{"n_layer": 14, "n_head": 6, "norm_eps": 1e-06, "qk_norm": false, "decay_fraction": 1.0, "batch_tokens": 32768, "seq_len": 1024}
Each number is 500 + 50 x the weight over its row's rms, rounded and kept within 0 to 999. Layers, rows and columns count from 0. Numbers have three digits each. The size before them is the row's rms in percent of the matrix's.

# layer 9 MLP down, 192x512, rms 0.0572, rows 0-99, columns 256-319
107:562463429444430509431442492601447505515498513481423536483479613617530473530558489486551529511451402500578534441389498502496591464478586568465543510474527572443453458496513354526521576477468566
098:499448619505512461467552539403441548497482496615485553449524476478511489524530477618503493466395440485477590525480456521485541431459389380526512498453482552584498536503606501585396467539484481
100:554586528492585478480522400503437440582495434539504446501460543506424465514480508485449504558433510519491521512493543524532447474458629455437446460519503442406481463550449472553496549459503575
096:614541531500545548543511498492451457553499531470528564487534540508481484539484485457403445520416459406429521466473438538405527478527434461568473577470452608566482548498485543514468463536502529
094:484464464515592617534418565478488560430487500552545461501555549537512479492525498440508544495516464552405522550544493442568533464581386551507486457463537538514436554452629536532551516556531458
104:445527526529499493497442502587589483536347492450573541512502505488410586459504560391537539490574557526499509404486463400532519472515478468477578510452577533485500455504584575465486595490538523
101:505393490449505460455492481532490441456502491517495490446668566559540444587524429475538477562482522409509463599449520466367565504521516526447453541481491598517538548527586461474592492507478521
101:465530541499584423522549520493517480451425502440482573467614476416474516479502546564517550553474503422461531484447609490398572532494500525557432593470470512534515451454445559535508549479387590
096:569449447493541555491512546539463614458506514516526507452559500474432387404457500444517441450493421546434583584572456502459495452458573524532457515413464434438521519562537475576468421473581527
096:463489544475527454580455384449440561428508498434465479384472590515541463482471415502452489478461511541605475536445567541423561446441361548523609460545472517458505499488514494547446397470423475
100:604510535507487556601586512531440459572518499538518472490469574532467533596445551524535522507551549552610569422556398371424563458548514533460561566537506529610442554504545530553565486501493514
102:471525550535549498509518519528494559462451460584535520422467482470455545535460523537496510502474460515563557541546453459527444412533513497546608450489464509508583490460476596500485572502502484
105:486501496537438554389491535509442494521458578526489460445525543519500513543415451500567593534481434481495567446445539489510572533492449556541568423528439504572498528539486565491470561579596585
097:497424438523508413465552542497508536563482501461549571483525534539516438469394558466578472572510498547362572478457534452506452579501497489520446507482466494410555413470522527493472540549527539
098:454448440443515530474571411526440432496514542457516456476479461514441416538528495458529495435548357494418522437515504510455401494461479523578501530482573476587475489459566444481509560430512515
101:503468573515558492510372575464556394514527429470506536571461553518442408515572577529482458517531527528468502488481466507505539455548514476540449419441496388620530525411539444489500487491525469
098:517409473496461430467475584501432466428503520506471426483480562529446469500554534482556509566539490532454444591434510441459562509469583530490516595538547401457533479409475533520410470558476496
095:483596559582469563494533527441481556549491494462613462574479576459495548554497470485454525479493524486424525503415497475452460475560478485511558452493478559450425401499509549479457431456549520
102:578592600520474575498545467421435448514463440532557484571476455517444537641480494431504584553552439406492496458522435515495568487559416475566508462620469506540490515515503567432516508552504536
094:468482506523475396483541517517552466516531447565486546447416471540393434474471562479581459583545533476537524556519479528444461501525439539490441466486438483580525508518557518531531575602493539
098:523384556471556532576429491550388562577468547489499586569490549481612489533511574508530488475469512531506522521576476477593502503410397533526463448492549494473484511496471542409399485524427541
097:441440601535487389462504474465584391579495380541468466561601536568488459493525476483523502462470462530548445522543512467461527388529588487491537496568502519459577512593515458559471406487471400
096:564540579450532513553541484490486510506407505384524489523507569442500528532474537477541492501594438504462520489463491508561433484521485546507443513490459463553503493558446554614584527487499543
104:437491475464487475443374439499493522499345500537560523456413487526445465488613468480504471499497487470525503464490631580554492462477427467549515487531590416514484516516526509525472468374471450
100:579500527502524535511614551484487580469487542412473482487537474462547437548506480528508454489526528505442494511477422463466460553562558519483519551572502533591469422492496456490478507509427521
096:485470499616486524466457473494502491397451507484443603546574420515539571540468535443541521537510477545418518524492526415475496552537538437514507596461431456509508466484521534553461511521482530
102:472511527599532538462514442510502534525526538489483506560560517485588575486460539457444506434509488478506456518439529521516475452524507577572494500506467455453630396510464560462526479520524565
103:504484517460445465511464648588566553457418369551529515401484404468459535515588422513584552488467517563522530509491466555432569529448453564555425526593532473551542549528557452457503507526519465
098:419488389463468598503597475493497511498612471450462528500530589445486585503472548583489596479529527513512437449504490579412404573531446504524373526511500551470459541588512397461497463519440460
109:542551443523490500499507463509499510601564481541583466559566333560432478566519475514530450530573480575454471515566553544541478618457503477559486481529458509543483511518516536432481482545482550
106:571489501457552555573478531538439411525473529476554488493492525602617451524621456543543542441480494578481468517427491511522508520577549516541419436562494533540436541592506442523500478513420511
102:577464490497493397514555463558555575541529491560481504419575501564565451503500546497470501497567520553450548499536456413462617529523595539528474503564465474534496584501514574553504506536599571
105:561570474528561446497489571468507598581448529567507503549539521451550514472501508493482383471505557416518486504508512448474473444469516577486566525506553567440525425434465538448517509429413465
107:541507576496410451493449518507462419426436464493498418575506498486589533444484435532404556524460491468485534490402496478633484505526549591494478565532579478558456471448473428514481528481509440
120:502499506516577434505470606486438513531524527386459476591561517516545550504463396582547538567508564532530663530528494483527465482466542454531507526470542522408460544449395487518465516487492476
091:464495552542545559491505478546605495540453477454489487457503468524471481535414495478454557539373484511565507449513473488437359485599441407587523583554429599562561569500519496420552392622408612
111:460512489576524451555597511489603448494475396477472553565435531491477558426457530548424591491540461485465478587514518528458457417564523521428485432537511465595598480557522511494487511526528470
101:533560559500485471543562542459487505614417539552466356468580546435486512493458504416521444452514435528557485568475522543437445513483439534548380466418550467519423504400505582505499498602517480
101:488510504480513493546531473510536539489477536465433568592492499536545457577436589412362371496541531479500423488478380563498475502446507500510472553521565576472481512525566440521518417495451576
101:504483446495538492490428591490553516493407577528491494538593505512476446498470498494522478590529452583502536354494574601518467531399515521488428511539480412506504486526445511549463459458458474
098:494519552516537383468496554465529469561598484492432442465389527465432415524563467510557501492443501557579434509552466480504528500464447437548464483476500385499433515510464464514431592475451537
102:475468455557496395363485454471493520552473457429568510534485538503486468575476476480449421462493543443487436523525411470530522485595523450398472513493416507459413484537508589435495511521569513
105:544430492412538579447515520394409457543561511518483446437435546543479511504455464441521503470507552549462406525377584568546419525435386483497439520491598528477560554532550464504508493509474553
093:519473574517446478559499470496521522424525424555477606523485475555493559516519429543553516511477514508449477606522535457538421473456487459602461509569459503491498620548390447492447524481486455
100:548393518508521519503459488518470424495529612514478528566419479503499497497522559574505523469566490461576495545471501621484532455523546468564529544565634525514344479463513590586460466459443556
101:540511560425433495487505506521502529479529452527454623486491409553485602578594480481527519470476507551489555451551534516471563597471552508480447549501496505414532551558555508563452568567513483
103:480537461482484519449495474510459494515509520441506508530507465539522428555507612476526526483494468544519507556547558481506521514495486430640476500573422541411517593507559548610510545420509482
100:586535520476491494446559444461519532506493561519579517489494463527549412593591405526505582522525541538412465621471448527415490516567595475501455507525576571515531434497468504536469517581495545
107:469514518436433553529565424498481479460569446478475504462543495505421543412480470561493443509547520543495491565582522477445484484445370562479492476437474537460535491467474511509476453467495503
100:514447436450521524399489510576476505496607421477535438429488542572510578485545498555581449455440464569546543548460408438500570401593519526535494466517476483496496488534574514520541521497463510
102:554565387528515438508585477513468514524456522546490496430490427524521526476506555471500523434537539378579480614457574586458605392420467549526456516483535562434495565493566447458549572435476562
101:500584517526517474553516507507456465496460552486502413482486439488527479608485518523409562474501507470489482509515472486371482441473499504564546372430560464422515498426619459524497469499488489
095:546527563556545477550606570526513488486495418529615515467404445416484489449455455460394485397513511492515453459536466503488487469470519556446551408539480546440517478526471477559609610453561470
095:506501548504543449449437549447577503544499505523459448490492462542492582503357466408456577438501533547331520597552472496494527474518445362451483556368470487479518529463491441528562594539495503
092:536443646547602547519460522541472462498437403553503603562395481474450549513499484374555506518554546544487528494392511494433538618495466528438610427524523410544460452532521522513479524504580533
098:541480515493482511528584511538451533408453571406544496502465520438615493549481384453508523547475403485582463459502498441375502453474466460453467444465595496460458532502529547520486505510503561
100:465462513531569531390511519418510407561499456535463465473416498547499347489497561497556496450593565476584469528604516492414405507424524628479497415432545472501443512502584499415428521462457506
091:560497437508489436490497465440514496440506440411510506517569512494568493416524517560442490520385506500451508517540549581509490532539498495498579493534537495547484525557525552484530456601471403
102:420420486429563580413515503442495516491466462514376469539593504571508469523505467448520469431522446550459518524516587492495497578497539540499502508514467462550455451397568399449617547452556556
104:555421501550534510539549399519439496538510434544498451443438556504467473515495553445501589580483460562401527416501524431436622462433451434458491549440470520468534511516462539548441533476551533
104:517474543410542501501481472400483604521539555555466502503452508471503573560438519497544579526574561509554473477498557498448545483423512522508468434497587508493467494499576472453595522487528499
101:509516522381433485470520446570500488479514475446502552495584535491458588449487507535508537490495464447499428531511466514440463416407570444622493490405526528531456641482525466503540513547462472
100:548540448470484452555507496520502611439507557525491470554442501523446621553456432473417485447515475523570503530569500514432473588470511542514446509538534426572479458459504494463490541511475411
107:487484500492561414422441405470393492467481436493483521467488449524512532567471523477449580438518532478433549542424492486513509526507554381501518538494511575533499491535473494439547459491479478
095:601430542467545453521480516419429502535504494565607513572475512531514480486489532496538483499443538473462446533527471537452460526592428521480435562497530412570533446550585487447451546473560593
099:439530444514482519556552574518455628531445509460417513444521466506542474493484476508536447400522537454525543471468485526472573507441492508466521574457396487543620468376525577523484457476463426
101:453507589501579552547541441436509459535521517463478480522469498438532473484453555438460513558572500495430480545517512504539480584393510414439407538578417421458529565564477495464410451499429564
100:462400572512485523496582471455445553495548377504526599526547466566490541510469481540474424547482466529537455418475487554509522400499506586444550440498496505518439442617487421406489537530543516
100:529478574495438460514457516526581438519446544361441602536523528641462521465411485569501488513488365486378454515514443530452634483573417452530542470479480554557541559505527544526461502531488457
098:459546422546513470438481401532539450401411548589488484568495460483546519480422509485430529465464441516493481480439513525468475501455487507514488527602546480533512537499442471465517425469473513
105:549541449445451387541531503565441416510498514546475498532544473548593446476473522444495479457514483541467515563578531545475513433501550558535476524461453524573472509518494562457544530493439437
106:532502412557459497484495522399541485414502491487535599397516496473489476523505511456479504525536510435464474475540391488506529536632488543448512473535428479527468608499453536509510476474492533
096:438490418559517559592467587498518448461470562487509506535520473485476441519400544479511466466507533454501498473518433443530478572453588518439464376542477489540514615515444462516583589474469557
100:447435481610541482409542451552449535489422495561504458501572503565499482522504517479518472573501513536539474560440549473573622475450523558552378439447526532454504446412440586507509598410444568
097:595425514468512502567496458487443490513415485612507522469558499591541550489483476510465445523448510491578484455437488492467481442478538427505494515507536450545480448465463467509497481435504423
095:484502485536516561462599420457567536425560529472569596393395423552541526522460491518478447558401492505476447587539466542588494502441483524505464520496526441555523428464536502527487461465487550
102:496603507549489570507530496555460479480529571498489552465483523575523461479450449406489455532544497495566492497451501463510685511515458488404511505445454434490534569514547560533419436435563546
098:460507338416474449443447542482409478469487433506470508536516513500484466339463551535589499456490549482575465579472468488557472439455476478531487583563440513516564504529532461552481540540446586
096:408479557538503437531557505468459422549578485486407534433496497512539524538428499497515559500486547471459529501482492565473541530502561593463535658454576459592549546447624493424504416498548527
101:406553470466507504541488452423460577557532524508527500528498487569459550512499428494550543498620512532499420489610544472535445582454448494442546597532608453422497580471526508565495493531538520
103:476520495533480453514514496522506445503502486490393570444502559555426450388461562515477468410462599575495466519462476497528555462452524521514540526494551550460588480577551574421535471466556577
102:452486424572453526538508423497561579518473459545413435482478471500537458459479526511490470472440500560456502512403497504510430594502479477490495575463526540570566465504492550511491476557562505
093:451446536458437479503441524492524525564457398468456459555568577520508542512462531467483477406559473470554528503506548439489510582346504457528425518466512416452516541524493588457608469578527423
100:426453619533530480553609496430496514530508489407478555500455500569496566548434509504455393474472581469471578541515556468547545482473463490446537433502467594491602516471470458431427438508552417
101:487528468543435466444572453492566523572507424547544551452590562498468518507548597490573549458443483498466424487440573491475510423483473550444498458488515500532461418424454522527442502510516530
115:475419582454485551497504568460497547545500403603429513457574569479478397426531443431501554497450418532570477417468563521511480465550546561450403487427565497502455485533431547474486451456478464
093:501493457504450448497507486499465492454535543565493532456473529550483494471502521515552448352556446486429546368489584484531418440421452514536538474443582536481503510516483510532463539389536495
102:603538565398473565534378536609510456491614554534564459486482537513431483610532470482534477558518534459512462463519446512473516477579457463512529558418519427453496483477584548536465562481545490
101:574397439495498536493503545464468536508417475482463471493460490589461513464483469522540500494542491548529574516541590392667525491418467526552479500531483461514489405523524467566602576561551528
100:510413500542552442456390537580454506486512445502542552527532463471584499449466507443519394378454506455498523434618390540476495475535482513470547545483511483532467501449495520460496507605499504
102:461586491498430521562514558547503460531441522542534527527534529489582495485557519470500428480457497502403507605485545413438486541471507490556482449492466435360544519501516563504556510530556436
096:578564482453595501530466459477507500508532546552484514514512634508521559465448479427515500407494512496496483397497536467469456615547567400475494573467513538562441491435429566497617432533516490
097:496494456538517484504469473535602520541534512461513459472562470592572482554485455536531512452554439489492508496512465490472550563437489575459504565450520519468492541517556554486440468563393569
097:542454479453489470593429465560591538398438578531486485561534460594479478538458578528591577487555539565473444566494477379479493544509620476525468457462473445488455545512570473434451471525493521
105:469523463526524508509446486464495558520394410458506575558493438536510466535429516435588472577412404466467486567403450477526527504568447581496555414537503474542538510533555485474508536549542565
099:511533516490527444511501520515431525509523540437643441448442538522518565519512570504516450525514451500506540523528488552449482494487448542498517513460618552507396456578488550480448449518456554
096:482478589590586511446538406414508482601474440417567466456511475554529525449505515485454420529451590440572605505621515558610478607463584483501423485593579542466560507522631518556454498523412449
092:478598417487428500457512498464570464498408489492507483440539450460507559461542494485464446514523581475519581400486519550500473483464477531517439442522489554475544385479465432514583510538465521
099:486434542422563450501479463535465403601553474538542450625503486475558464416510478465477440511517549493520521412495509408505509524596555486471516409499487473504520416537451463532565537507491520
098:522427590491614561543542487480425495419519536495586480507566540586416507549454527562517482504534402543519503421564597520458500486558498466500509536451430503617548548523540541435415539498577536